config = dict(
    d_mlp=320,
    norm_place='pre',
    rope_base=10000.0,
    qk_norm=False,
    bias='qkv',
    tie_embeddings=True,
    init_std_qkv=0.121,
    init_std_down=0.014,
    lr=0.00308,
    lr_head=0.00661,
    schedule='wsd',
    decay_shape='linear',
    final_lr_fraction=0.1,
    doc_mask=False,
    train_tokens=174300000,
)
Each number is 50 + 15 x the weight over its row's rms, rounded and kept within 0 to 99. Layers, rows and columns count from 0. The size before them is the row's rms in percent of the matrix's.

# layer 7 attention output (transposed), 128x128, rms 0.353, rows 75-92,106-124, columns 0-127
079:45 45 52 42 76 50 68 61 51 70 50 26 93 61 38 41 58 49 64 72 45 52 40 49 39 56 14 37 79 34 46 45 36 36 69 47 45 49 32 32 59 41 49 19 25 35 35 37 40 42 32 54 21 40 44 35 56 93 37 68 51 53 39 44 65 38 39 76 57 34 42 67 52 37 33 37 23 56 31 54 40 41 45 63 35 56 57 58 63 41 37 24 37 52 56 43 46 50 41 74 60 62 71 58 54 46 30 56 52 74 58 55 40 61 25 92 36 37 57 38 27 54 59 43 33 43 39 43
084:57 31 58 29 80 06 33 42 25 40 53 90 63 46 88 72 26 64 52 60 42 43 47 63 61 49 57 58 56 63 70 32 58 46 61 50 52 35 39 62 43 64 50 26 41 73 31 45 45 16 67 65 38 54 32 31 48 60 52 62 49 51 44 55 45 59 64 33 75 46 31 48 36 78 43 19 61 39 47 41 61 53 73 31 39 57 58 44 55 22 43 51 50 87 54 66 74 69 26 50 53 38 44 52 29 49 43 56 55 45 60 80 69 53 50 38 48 60 62 53 32 46 55 35 52 55 39 51
084:44 66 40 27 42 26 66 55 72 53 51 49 42 35 49 54 44 56 62 60 58 71 38 73 23 58 36 43 46 47 47 58 37 67 70 66 59 40 45 77 61 82 50 35 52 58 46 42 36 54 43 65 40 50 25 70 39 66 46 53 47 56 40 96 64 58 24 39 42 71 45 72 28 41 26 42 43 23 12 42 33 41 52 16 60 58 76 58 32 49 43 49 78 30 71 43 53 73 60 35 81 40 49 16 54 40 50 65 58 40 59 50 56 59 67 56 64 60 46 42 36 52 29 50 66 48 65 40
090:31 85 48 40 78 40 53 42 69 56 44 33 36 47 30 59 47 42 65 21 49 64 44 44 53 71 46 45 46 35 40 71 37 45 45 57 16 71 59 39 78 55 71 49 48 33 48 51 44 51 62 34 45 71 36 35 27 43 60 36 58 45 50 37 46 45 55 49 41 66 62 46 58 50 54 76 39 32 42 40 44 38 55 76 62 27 67 31 56 56 15 66 30 40 56 28 68 31 45 69 48 30 23 36 59 45 58 42 54 38 52 28 58 42 68 40 26 46 32 45 44 66 34 45 00 18 55 59
085:48 53 57 51 49 46 42 43 47 39 73 37 54 50 19 54 68 42 51 30 38 57 61 85 35 86 25 48 71 60 35 53 65 65 33 41 56 40 36 38 22 57 52 00 59 26 51 30 82 33 62 39 60 56 36 77 35 79 75 74 42 53 37 77 38 20 34 73 57 68 80 43 59 59 55 61 32 35 64 62 60 43 46 63 46 63 54 38 59 40 57 67 63 34 43 32 39 57 69 38 43 52 36 67 67 40 72 51 57 54 37 58 45 48 70 65 35 43 48 63 53 49 57 53 57 45 44 62
090:50 60 30 38 37 50 71 63 37 48 48 26 33 41 44 54 51 56 28 50 41 48 63 42 33 44 53 37 76 34 50 53 75 68 24 47 46 57 68 48 55 44 64 55 51 44 44 29 74 44 29 34 66 45 30 43 33 30 79 31 43 51 33 65 56 47 29 72 46 61 29 61 25 46 73 54 53 57 49 49 58 81 43 78 50 00 43 36 59 29 13 54 65 60 32 40 60 58 75 80 46 42 43 52 61 48 52 43 65 56 54 70 58 61 59 69 24 28 31 58 45 45 45 38 64 28 39 60
086:65 70 26 37 43 39 45 55 82 72 53 74 57 59 30 71 44 34 68 53 55 75 72 28 46 45 45 66 59 37 47 55 51 64 62 33 34 69 43 60 71 57 44 29 47 35 44 48 78 43 66 73 25 41 36 51 39 52 50 52 54 17 61 55 54 61 39 50 67 36 49 38 52 82 68 51 62 64 29 44 51 41 35 62 58 53 58 45 34 50 11 33 57 44 32 52 52 27 51 53 52 69 57 38 48 30 54 58 58 54 41 55 80 98 35 59 36 58 73 74 56 32 29 35 64 40 35 34
087:46 41 55 40 34 02 42 37 59 48 54 26 46 46 10 78 77 55 63 47 59 66 29 33 45 44 59 42 39 44 64 51 43 70 43 46 73 42 37 45 28 49 43 37 53 52 29 53 51 45 36 51 69 36 76 23 64 49 11 40 54 44 54 59 58 67 65 33 48 62 37 47 65 60 61 36 15 46 60 39 38 80 60 69 60 45 48 61 61 49 45 69 28 34 68 58 37 52 49 44 12 37 63 47 54 51 39 12 64 61 51 68 60 61 53 47 65 25 51 40 54 30 61 64 60 37 68 46
093:28 67 57 69 32 34 34 37 19 06 49 42 63 77 50 57 41 42 26 27 68 54 52 39 44 54 60 56 28 61 43 57 52 51 55 58 50 39 54 47 30 31 49 73 70 61 52 70 62 53 42 54 45 52 51 36 47 58 46 50 31 25 57 54 33 84 55 28 59 51 42 58 47 65 43 42 52 47 65 45 34 39 49 43 60 73 46 49 77 21 63 76 43 76 48 35 78 56 75 62 55 52 52 41 49 40 49 39 58 00 34 36 48 47 25 48 47 75 51 31 60 63 34 41 38 64 68 77
085:47 39 46 61 66 69 14 58 50 35 68 70 47 46 72 44 25 38 56 11 41 70 72 64 50 26 56 54 43 36 60 72 64 41 54 74 65 50 50 59 54 45 37 11 40 43 57 16 40 49 60 40 29 70 50 58 49 41 55 52 41 69 29 49 47 56 58 43 53 44 29 58 51 41 46 42 46 68 57 59 16 41 20 51 66 52 23 53 34 53 91 31 41 60 35 39 60 38 59 20 51 57 54 44 43 55 44 50 46 49 63 74 14 44 67 69 50 54 56 47 36 12 52 71 51 51 57 52
095:36 59 53 44 47 51 31 61 40 70 53 92 48 61 84 53 56 66 44 45 53 40 49 38 55 46 48 55 45 28 40 41 68 72 49 55 21 67 54 45 44 63 57 41 55 27 40 44 46 58 31 73 30 51 69 57 46 47 56 58 40 40 43 99 36 51 55 25 39 40 51 51 54 60 47 49 49 32 52 38 66 66 30 19 23 59 45 45 39 53 35 69 44 40 31 52 54 44 49 17 40 67 34 46 44 06 65 35 28 53 52 51 65 64 56 42 57 62 59 50 68 76 19 61 15 45 25 63
088:30 39 54 36 70 58 67 56 45 54 58 05 39 35 41 43 36 86 46 48 68 49 67 51 81 68 42 56 44 49 25 53 30 27 49 48 53 60 58 39 58 52 29 58 55 32 57 80 64 50 32 69 38 63 60 39 43 43 47 57 43 52 41 47 43 62 72 21 68 53 41 41 54 30 25 67 50 52 54 37 39 53 45 26 70 57 54 29 67 55 62 37 37 58 70 76 41 67 45 41 65 54 51 22 61 29 57 29 66 20 85 49 60 38 18 48 69 40 42 56 48 63 50 33 48 63 84 41
091:31 54 53 60 44 36 38 47 67 47 47 58 44 71 60 27 51 50 44 64 43 25 41 48 20 53 28 46 62 33 58 29 62 67 40 50 26 40 21 46 45 38 76 60 43 57 51 50 59 56 78 68 67 32 34 62 37 30 73 29 70 73 29 57 23 55 44 41 56 32 62 38 57 87 43 25 47 88 29 40 31 67 40 79 65 53 73 30 50 45 52 48 55 38 31 66 65 58 39 46 39 47 44 47 56 31 43 44 45 60 45 59 55 33 71 40 35 27 58 75 49 67 37 41 59 57 15 58
101:49 53 20 44 43 55 74 50 34 42 56 75 72 44 31 70 61 38 52 50 34 52 59 61 21 37 72 58 47 27 41 46 60 43 34 44 31 49 40 33 51 82 69 62 76 50 52 71 47 59 53 80 54 84 25 79 53 50 44 58 60 63 43 38 11 48 51 46 41 48 63 21 35 33 52 71 45 57 54 52 50 78 65 56 22 73 43 84 62 57 41 68 38 69 39 51 55 53 38 50 59 47 71 56 55 48 54 68 26 32 75 44 47 53 44 42 56 66 71 60 64 69 57 70 65 46 76 60
089:77 41 75 61 58 49 48 38 34 65 66 34 76 57 58 42 34 39 44 44 42 60 32 43 48 47 19 69 25 46 51 65 75 26 68 66 24 43 51 30 45 48 29 49 37 48 57 53 57 34 54 53 13 53 71 55 55 75 37 40 49 27 34 34 78 60 50 39 71 57 46 55 46 53 46 51 70 65 27 45 54 43 20 49 82 46 60 69 11 44 42 43 70 43 51 47 55 38 13 73 46 32 30 56 50 32 44 44 50 51 40 33 54 61 59 45 77 72 59 45 38 41 59 31 31 28 50 45
095:42 51 80 72 59 67 27 35 67 49 56 47 41 48 62 76 69 62 54 68 39 63 54 42 75 51 54 47 44 46 41 58 45 31 68 45 55 22 47 71 34 41 37 70 38 68 29 39 62 56 24 18 52 30 64 46 44 50 34 33 63 19 83 34 47 27 52 48 61 33 49 39 74 35 27 55 60 59 27 25 50 87 52 62 51 36 71 49 55 75 66 33 51 33 52 60 45 64 58 59 37 51 56 42 60 57 64 80 31 45 58 52 28 55 27 52 59 39 49 68 62 73 47 63 59 78 48 33
084:33 37 43 57 31 35 69 90 85 42 41 58 62 19 76 59 59 55 72 43 45 43 43 65 59 56 51 41 20 40 38 46 42 38 72 44 34 60 57 67 69 24 78 53 67 66 33 59 45 63 15 45 60 46 45 73 61 51 68 49 37 30 64 34 32 44 60 57 53 58 62 60 19 44 69 41 57 59 02 60 57 53 54 49 41 42 52 57 65 51 33 62 58 52 35 46 62 54 54 32 55 42 40 65 29 25 30 51 20 56 54 61 47 71 46 55 74 59 59 49 34 50 49 35 78 41 36 42
104:42 31 46 21 31 57 34 41 51 22 08 43 63 39 56 85 71 54 44 47 61 28 64 46 47 06 58 59 55 34 68 60 24 46 41 66 48 37 63 62 37 44 40 48 65 43 63 44 59 40 52 73 61 67 38 49 67 62 47 48 27 25 18 60 43 62 68 51 48 26 41 51 57 62 52 33 51 41 72 34 46 51 48 50 50 47 27 25 79 51 47 66 34 58 44 72 71 52 52 65 32 48 45 41 39 65 37 24 38 28 38 54 66 34 17 35 70 64 46 59 59 54 42 56 34 64 51 30
099:49 41 50 46 22 43 69 45 54 57 43 50 55 21 37 59 56 49 70 39 48 38 33 38 37 41 52 49 60 49 72 37 70 51 69 58 49 65 57 43 42 39 59 50 61 40 59 34 58 59 47 41 53 62 43 46 48 87 51 36 61 69 35 61 46 62 62 34 38 34 21 56 98 37 36 28 59 64 36 82 58 64 50 57 66 66 49 45 58 74 49 71 41 51 52 71 78 44 59 53 26 52 58 56 66 36 89 28 45 30 70 66 71 69 67 74 56 87 54 51 42 55 89 39 64 46 50 47
104:18 43 52 79 31 62 23 32 37 37 38 54 38 42 57 67 34 56 16 20 64 43 47 48 56 45 48 54 43 83 63 48 33 44 42 59 59 51 47 39 47 62 35 54 81 65 68 48 71 44 51 65 54 59 54 69 61 42 51 54 49 45 57 71 28 55 65 18 52 83 41 51 84 62 70 52 65 49 42 64 83 49 52 35 69 68 27 63 09 65 49 59 60 49 33 45 59 39 40 15 32 37 56 50 34 60 79 49 56 34 65 46 62 43 59 30 49 46 44 53 58 53 55 42 69 62 67 58
096:57 56 61 68 24 82 73 60 45 30 34 24 21 59 21 40 61 46 64 31 81 61 58 42 41 48 61 26 51 47 38 65 43 53 43 37 50 52 36 40 48 30 42 79 57 26 46 82 65 60 32 26 77 28 51 60 47 38 39 39 47 31 58 71 60 79 36 65 54 51 63 62 50 31 55 56 63 73 52 61 58 56 44 80 57 65 27 59 53 69 69 60 42 29 38 21 57 44 66 48 53 49 51 57 58 24 57 34 61 48 28 28 35 38 48 39 49 40 38 34 74 60 51 70 67 54 65 46
102:41 44 52 72 79 74 50 47 25 75 52 49 66 64 26 61 66 59 61 54 46 54 51 57 58 49 48 62 60 54 40 47 56 52 58 22 41 68 46 26 48 15 55 51 46 33 63 65 55 24 70 28 66 42 72 38 54 26 53 41 50 54 41 40 52 26 51 46 51 44 64 29 50 45 65 67 76 60 74 87 57 60 47 99 26 66 48 47 49 54 56 24 38 53 44 78 64 25 43 45 38 79 60 74 71 42 61 50 45 56 37 35 51 64 51 49 64 24 56 47 52 53 75 50 35 47 34 58
105:66 24 33 48 27 66 40 45 32 45 38 62 47 65 53 59 44 76 46 87 29 72 61 61 42 57 49 46 47 53 65 39 69 43 42 51 80 47 41 55 29 35 44 43 46 36 55 46 60 36 58 60 53 45 61 68 73 54 52 62 25 41 53 62 39 41 23 46 67 34 43 51 32 41 55 32 56 78 57 67 75 76 58 43 35 74 24 81 36 48 81 50 96 70 39 51 45 60 46 48 51 54 73 38 42 49 25 59 53 73 40 81 47 65 54 70 51 49 60 51 65 66 68 41 73 62 44 35
094:37 46 29 58 60 59 87 45 38 41 36 83 71 63 68 36 40 46 44 67 55 60 48 31 41 00 38 43 40 55 46 39 52 44 41 59 51 50 64 66 64 16 49 49 46 65 35 78 33 58 61 77 48 58 28 41 60 48 49 25 39 70 60 35 48 68 53 05 68 50 46 48 19 33 57 42 45 65 68 44 48 49 69 45 57 54 39 51 48 48 28 35 58 66 58 60 64 65 46 48 46 60 48 52 26 38 43 64 34 44 35 46 52 45 17 40 57 58 59 57 42 39 28 74 31 45 57 49
117:63 49 64 72 47 70 49 31 79 59 55 72 75 66 70 64 75 34 53 51 61 56 35 50 71 59 48 52 37 48 66 32 29 40 56 65 67 38 50 53 59 71 40 59 61 69 47 65 33 42 65 64 39 52 73 44 65 56 30 63 68 56 59 23 48 37 62 41 54 26 66 49 52 65 29 51 65 55 41 61 50 35 52 53 31 64 54 75 30 77 69 62 31 47 73 55 43 32 24 24 71 58 62 26 50 44 41 65 36 54 50 30 61 34 32 13 75 57 69 41 41 57 36 71 74 63 65 70
102:57 28 83 57 44 45 43 42 37 28 63 79 61 42 48 14 43 65 45 38 41 32 52 68 44 66 28 36 52 78 46 69 55 40 45 53 54 47 64 36 46 59 61 55 44 60 79 68 48 49 11 32 55 28 78 59 68 65 65 58 89 73 43 44 71 21 51 69 46 48 59 67 32 16 36 37 35 56 54 41 60 56 57 36 45 58 50 64 37 60 66 53 46 49 58 47 33 57 36 48 36 36 33 61 44 64 36 54 52 56 68 44 13 23 65 40 64 65 47 66 39 56 70 68 32 43 36 57
111:48 48 52 41 90 65 80 74 17 33 65 42 51 54 63 36 30 60 31 41 65 63 56 74 66 59 22 64 71 52 37 44 65 33 58 69 41 54 78 58 55 34 54 67 53 58 81 30 57 39 78 57 70 64 28 41 53 80 80 52 47 58 50 47 25 36 42 58 49 49 55 61 36 56 41 52 77 44 61 51 43 24 47 31 21 47 49 26 41 47 57 34 64 74 39 54 64 45 45 69 60 72 42 66 32 61 54 84 34 56 45 37 38 59 50 55 41 69 48 62 62 63 42 41 35 59 44 64
102:63 31 29 09 73 55 63 68 65 83 56 51 42 29 65 48 48 65 60 58 44 52 53 44 75 31 53 67 68 39 59 48 36 45 38 53 41 49 55 44 56 63 46 30 63 39 50 45 33 63 59 26 46 36 81 67 51 33 44 44 59 64 44 47 43 45 55 63 55 52 51 29 66 50 49 48 47 29 42 50 77 57 60 52 38 42 49 51 68 74 37 32 49 04 55 53 22 43 42 23 61 27 47 59 35 63 49 44 46 91 65 99 65 38 59 51 56 22 57 64 45 30 66 38 46 46 49 29
103:57 81 47 56 44 30 94 53 40 73 40 04 33 32 25 61 69 37 41 66 43 39 34 48 68 66 33 31 49 83 45 23 39 56 34 25 54 55 57 52 47 49 45 73 56 52 87 59 39 41 51 65 67 20 62 37 43 69 39 58 55 37 72 40 46 45 24 54 42 61 51 42 44 42 51 46 49 39 35 64 63 53 62 53 35 47 89 45 61 53 21 54 65 41 63 46 35 59 42 66 62 58 47 67 67 46 66 60 58 59 36 37 74 60 33 41 50 44 41 57 37 78 47 45 46 33 59 39
099:47 41 39 50 69 42 69 39 58 19 59 18 58 55 40 29 50 36 65 42 45 52 59 63 37 44 55 49 50 65 45 34 26 57 43 52 72 46 50 45 67 25 47 43 28 67 58 54 64 48 57 42 39 55 15 68 49 75 52 57 60 55 59 19 51 36 49 77 69 53 48 25 37 37 61 28 56 79 46 52 56 66 81 80 76 61 60 47 64 45 42 42 44 46 63 48 55 63 38 72 86 33 70 77 46 73 56 73 52 50 39 69 48 55 26 51 37 34 53 61 38 50 84 58 84 64 62 45
107:59 73 60 71 18 69 42 60 63 37 64 58 61 65 63 32 67 12 54 56 41 31 51 54 33 38 66 69 53 51 72 43 78 64 32 53 57 36 41 59 61 47 68 54 37 59 44 30 40 52 65 65 44 20 51 25 44 46 55 53 50 43 41 82 52 26 35 60 31 65 48 50 58 54 71 33 63 46 55 59 70 55 58 78 22 40 35 31 21 35 53 57 53 47 28 35 59 35 55 60 45 72 56 71 22 64 53 64 41 66 35 56 40 26 71 47 37 89 63 38 50 40 43 72 40 50 32 64
094:24 38 51 49 61 32 59 30 45 48 62 36 62 42 35 66 39 40 37 28 39 35 53 76 70 76 67 61 56 41 48 76 26 47 52 39 69 76 65 40 59 44 45 30 69 50 42 46 36 58 19 38 30 50 53 13 77 76 28 56 33 36 58 80 66 56 58 50 53 74 62 63 45 14 53 66 56 38 38 57 49 62 45 27 25 46 51 53 76 51 61 43 41 55 63 44 38 49 46 39 62 76 61 50 48 51 63 74 20 54 44 51 57 69 41 51 69 65 30 45 61 28 75 70 37 48 66 47
109:31 73 57 44 47 27 30 50 44 34 55 00 31 47 82 43 52 80 57 60 63 55 43 45 49 57 38 47 40 66 26 62 30 68 66 48 54 50 63 60 11 33 35 48 44 42 39 46 83 47 44 17 52 21 62 07 54 61 53 64 43 54 63 62 69 55 49 63 48 64 48 62 51 72 60 42 50 33 54 61 63 45 40 31 35 50 43 43 73 32 57 24 49 44 63 37 54 69 69 44 64 45 54 66 31 42 49 39 75 68 31 61 67 63 42 52 52 47 58 28 36 48 49 57 30 34 52 49
102:21 57 38 26 54 47 45 52 69 55 47 97 33 36 57 51 69 43 39 69 59 40 52 43 46 39 55 46 57 63 67 28 51 69 34 57 79 42 49 76 51 47 33 53 67 59 56 30 60 49 56 34 76 31 25 42 39 36 62 66 45 62 66 74 24 51 47 57 31 38 46 36 29 25 53 34 45 36 59 72 35 70 55 58 21 48 54 44 79 61 67 63 47 73 42 72 48 43 60 26 41 71 56 31 58 58 44 67 84 35 50 54 72 48 25 60 23 44 56 59 64 69 49 46 61 57 69 52
108:29 59 28 26 42 28 80 65 36 62 44 24 38 46 36 31 42 48 40 46 67 32 46 69 37 36 77 61 43 54 30 49 57 68 35 46 61 57 50 38 52 71 59 45 67 49 70 69 37 27 53 69 45 66 27 52 52 39 55 60 29 80 15 63 51 52 52 68 31 51 58 59 37 49 70 61 53 19 76 56 41 21 50 27 63 60 32 56 37 22 33 51 47 43 57 38 68 46 45 29 68 61 46 49 46 39 29 10 67 43 41 46 64 32 62 35 47 60 66 55 47 44 31 42 35 32 49 76
109:44 64 61 34 78 63 43 29 15 59 46 24 36 70 40 49 55 62 19 69 36 76 62 38 31 45 55 65 85 67 52 57 63 49 40 61 81 35 34 34 22 55 41 54 38 69 64 29 52 61 76 53 36 42 34 45 37 48 39 40 69 56 38 53 42 48 32 52 52 72 35 43 68 76 42 64 60 80 53 39 48 51 51 30 75 52 45 43 56 47 59 67 49 45 62 53 48 51 26 49 25 67 56 35 52 91 63 46 59 49 53 46 53 43 51 37 41 48 54 82 59 54 48 69 20 35 56 78
101:46 51 64 66 67 21 65 71 49 69 55 48 35 52 41 29 52 65 54 77 57 59 35 39 72 56 55 49 44 75 32 27 69 31 53 49 72 29 52 26 28 48 32 48 44 89 38 57 18 71 58 35 63 38 27 39 27 20 56 31 41 71 79 27 56 62 51 56 66 65 32 51 43 38 45 75 62 23 45 76 41 48 51 46 48 61 75 74 42 49 66 34 46 53 53 43 46 47 34 64 67 58 50 53 51 49 62 61 75 63 57 48 34 68 71 52 35 31 40 28 67 54 50 49 72 63 43 56
# layer 7 attention value, 64x128, rms 0.0996, rows 43-60, columns 0-127
105:53 54 37 62 41 35 67 29 59 42 55 60 29 39 66 61 55 43 78 39 58 33 53 75 23 63 63 63 47 10 65 44 56 51 22 13 29 40 48 71 40 40 56 49 60 85 44 45 34 48 58 37 50 65 59 47 50 39 68 22 52 39 51 66 28 41 64 63 39 25 59 54 39 52 36 55 56 68 38 51 48 42 60 27 65 56 47 45 60 63 40 52 43 65 79 71 32 73 46 39 38 41 33 49 70 59 42 47 78 27 37 51 45 28 72 30 68 49 72 30 64 24 60 24 46 68 51 39
092:24 22 43 71 47 77 48 56 48 58 75 67 38 37 50 46 47 51 36 73 48 53 44 29 47 57 43 50 60 53 46 24 32 61 42 57 55 67 42 39 56 68 72 51 42 63 49 38 35 70 71 62 43 31 61 41 29 51 47 50 56 62 51 47 47 10 39 94 36 69 49 51 61 53 33 65 32 59 61 52 00 47 59 32 61 34 50 18 60 54 40 45 54 56 62 64 53 48 42 40 63 66 77 79 59 45 24 62 35 35 09 46 40 57 64 34 53 52 50 29 46 54 46 59 55 51 60 70
099:42 69 36 22 46 64 71 28 23 61 52 45 44 51 51 45 52 46 62 50 30 47 40 27 64 58 53 55 17 54 29 39 64 59 39 53 31 33 23 50 56 74 73 72 57 65 65 49 46 72 25 88 82 56 65 42 48 56 74 65 57 72 40 43 25 51 73 66 36 51 52 43 42 46 53 61 64 71 75 20 62 65 57 28 56 23 40 52 55 70 45 56 23 37 42 60 56 55 55 35 38 38 33 41 47 28 64 63 40 46 36 30 63 69 41 41 31 49 63 26 53 48 39 65 29 50 46 62
103:42 39 25 54 41 48 72 48 29 40 38 74 75 24 74 61 53 56 56 49 20 67 61 45 43 35 63 54 83 36 65 49 61 70 22 43 75 40 47 69 61 58 32 61 42 62 47 54 81 44 43 67 34 70 75 51 62 46 37 61 56 62 42 52 35 53 48 64 81 45 10 61 34 57 50 41 39 69 46 65 51 68 52 61 75 47 65 40 57 27 55 66 42 69 33 43 24 59 34 42 25 60 42 20 55 53 81 46 48 48 48 50 29 57 28 44 52 57 67 58 41 38 68 54 41 79 48 63
097:54 74 53 43 69 55 27 43 64 47 44 79 63 34 46 48 42 53 35 62 61 40 45 53 82 80 63 69 58 49 47 42 29 34 57 41 67 30 46 59 47 56 59 60 41 29 36 20 52 11 23 60 56 44 57 28 72 67 26 45 46 51 75 63 58 66 57 41 28 40 33 56 58 68 53 54 80 84 46 32 49 56 44 19 68 63 17 65 71 50 57 50 35 51 63 58 42 63 41 44 47 37 67 16 39 58 55 41 43 44 76 54 31 57 34 49 69 50 56 48 61 57 37 18 55 62 48 63
107:43 47 48 41 58 26 34 56 31 76 41 46 36 65 50 20 33 63 42 52 65 58 33 37 47 48 63 58 30 43 46 58 16 23 31 27 59 31 51 77 20 61 64 62 47 53 52 53 49 38 61 48 24 55 59 44 79 72 34 65 40 71 73 33 29 67 54 51 63 50 42 35 65 49 31 58 43 65 70 44 54 43 36 31 81 51 31 68 42 58 70 67 43 34 73 40 38 61 40 29 54 50 44 62 47 55 75 44 56 25 52 33 42 54 62 58 43 75 47 39 43 46 34 58 18 77 43 16
105:43 70 09 50 33 56 66 48 21 57 33 33 60 45 38 66 62 57 23 82 61 55 48 56 48 47 88 56 64 37 72 58 47 36 33 34 32 42 64 70 58 51 37 55 63 45 36 43 32 62 74 44 48 43 79 48 37 58 53 40 42 45 30 69 52 09 62 41 50 69 12 52 61 52 39 80 41 25 75 39 48 83 40 50 51 39 41 60 48 70 61 51 48 54 72 49 54 46 42 56 32 58 37 26 34 50 57 48 36 72 53 47 47 47 47 54 32 47 33 53 49 66 64 57 39 66 76 72
105:68 42 45 74 12 66 45 36 48 55 48 44 65 66 36 67 64 27 48 60 68 41 64 42 52 48 45 42 48 67 45 76 56 20 53 52 58 42 55 50 82 29 68 34 63 39 44 55 42 61 31 56 50 70 41 55 56 48 65 38 55 60 63 52 84 57 42 48 69 39 47 38 33 52 16 45 54 48 36 36 67 43 59 50 57 50 66 73 60 13 42 28 35 32 13 48 46 55 44 79 50 61 30 38 37 30 67 23 48 62 77 80 59 70 44 44 66 32 72 44 41 62 34 76 64 50 45 43
095:55 34 28 42 58 46 38 73 55 51 48 58 36 34 41 38 36 40 72 52 15 49 51 41 53 39 44 61 47 44 54 33 60 28 54 59 64 56 00 32 41 39 14 36 58 49 39 46 65 16 52 56 68 28 43 53 56 54 64 37 36 41 62 54 52 11 26 69 49 31 50 31 33 47 67 49 61 38 56 25 80 54 44 36 32 74 46 42 24 52 46 43 75 71 36 34 37 35 48 41 58 27 30 40 41 33 43 76 59 48 42 37 43 61 58 68 58 59 32 47 54 57 49 22 65 34 43 26
098:45 14 65 49 37 57 55 67 54 38 59 62 76 48 46 26 41 51 46 36 58 47 51 58 56 80 37 95 36 59 42 54 71 57 55 47 26 54 56 57 45 49 49 64 51 42 42 41 60 59 44 33 59 19 32 83 43 61 68 70 43 61 48 44 16 45 61 52 50 34 73 18 48 57 45 47 21 51 54 40 60 31 36 66 53 56 55 42 59 35 66 54 69 51 55 63 30 32 50 62 28 53 36 19 27 43 36 56 37 66 44 36 43 62 52 42 29 70 75 31 74 64 25 33 55 67 57 82
094:71 34 58 61 40 83 67 24 47 31 70 55 64 31 33 36 44 29 44 45 56 32 62 48 63 68 47 57 48 71 70 60 61 49 39 49 46 51 37 57 55 72 63 51 69 40 42 33 74 51 34 49 29 48 71 37 36 56 33 48 45 23 48 40 62 65 74 66 48 61 43 53 56 48 60 69 57 34 64 42 62 18 65 56 38 43 75 59 48 38 77 60 91 72 50 66 68 84 66 50 22 68 63 40 46 72 34 68 60 56 45 51 15 54 32 59 41 38 57 65 49 71 34 65 58 60 50 71
096:25 51 55 70 42 36 60 45 33 72 48 70 52 47 48 63 82 49 68 48 74 62 44 58 18 55 62 38 70 56 64 52 37 42 71 40 58 31 58 53 51 59 61 81 52 65 49 52 45 75 14 57 78 56 62 60 49 41 46 58 40 55 67 52 55 51 80 37 25 34 29 39 36 49 42 64 33 32 56 49 39 56 47 54 21 66 74 85 55 45 49 56 65 33 54 28 52 29 53 58 32 59 52 57 65 28 49 31 65 51 41 52 26 52 56 90 43 43 86 37 43 15 55 46 65 54 54 61
094:52 36 82 17 55 55 42 53 59 36 52 43 59 56 45 62 44 67 58 33 71 58 51 27 64 24 38 46 57 60 33 61 41 36 38 74 52 42 36 57 67 68 25 00 42 57 36 43 43 39 58 27 27 57 59 26 30 67 52 50 46 33 43 45 49 30 65 43 39 40 29 60 39 31 37 46 48 25 38 21 58 56 41 50 42 48 19 38 37 45 23 63 43 83 55 57 47 22 51 66 49 37 66 32 46 63 62 48 55 35 60 41 38 66 50 30 34 75 58 62 52 51 26 73 39 68 50 51
101:54 49 75 46 42 56 74 64 43 50 48 08 55 64 26 65 68 27 75 45 62 62 54 26 73 49 39 33 48 50 64 53 50 57 63 52 70 52 16 25 61 33 40 40 47 19 52 53 64 62 53 42 44 34 43 46 66 54 33 78 40 48 40 55 73 44 55 58 41 38 65 51 62 73 49 64 44 33 30 46 31 44 74 52 25 37 63 19 65 57 56 42 69 60 55 55 20 30 39 41 43 39 44 31 50 47 39 41 59 81 51 36 61 83 29 33 48 40 47 38 50 52 39 39 67 82 27 36
099:65 60 39 71 48 35 49 40 38 41 32 83 42 52 52 31 44 59 35 50 43 63 69 48 51 44 50 63 59 45 38 58 48 53 52 45 38 65 47 39 39 78 60 52 54 59 60 59 30 59 46 28 89 55 50 60 46 41 55 83 48 85 57 68 49 58 49 67 64 39 80 34 62 66 85 59 21 51 41 49 52 48 88 47 58 56 55 46 61 35 58 61 92 76 74 58 49 62 46 44 26 51 45 39 79 55 39 42 46 36 85 76 46 29 80 59 54 41 47 56 53 32 51 55 25 51 33 61
107:58 65 29 31 29 37 34 64 68 46 43 41 66 76 48 53 38 41 60 38 63 06 44 81 54 53 39 67 83 31 44 59 30 83 68 60 41 75 51 29 39 53 61 46 38 57 63 52 41 71 41 34 48 39 34 59 59 67 46 46 73 37 43 51 50 37 20 43 58 63 56 57 28 75 20 21 56 62 41 32 55 40 45 45 28 57 30 67 46 52 65 58 48 40 43 79 39 32 26 52 30 36 46 69 56 41 53 38 45 68 73 51 68 54 40 67 40 34 37 42 45 25 37 40 57 30 43 45
098:90 62 36 56 45 46 59 40 60 41 63 45 36 47 36 43 57 40 39 39 51 56 44 76 44 53 27 76 44 41 55 77 43 94 48 45 30 45 69 56 39 44 34 64 53 42 49 55 49 70 62 53 56 48 57 27 54 45 39 52 57 71 27 19 60 52 71 42 48 28 52 63 72 16 32 48 16 65 64 25 64 50 52 62 50 44 28 54 70 42 64 52 50 60 33 47 36 48 42 70 68 74 54 26 55 33 58 38 85 23 62 57 54 23 52 46 43 10 56 50 49 44 29 53 65 63 39 45
105:43 71 63 29 66 70 41 89 36 77 69 58 46 43 37 36 48 29 20 35 45 39 17 36 61 81 29 52 67 53 51 60 60 40 70 48 55 40 45 59 34 33 48 48 50 19 45 52 45 67 64 20 63 47 62 63 70 37 43 34 63 62 53 43 35 27 56 56 49 39 68 11 41 79 44 62 54 49 31 30 49 46 29 66 68 46 61 46 53 44 47 47 63 67 42 47 44 68 60 26 47 68 52 51 45 19 46 23 41 45 26 46 66 55 62 50 46 36 49 44 41 59 17 71 34 33 44 59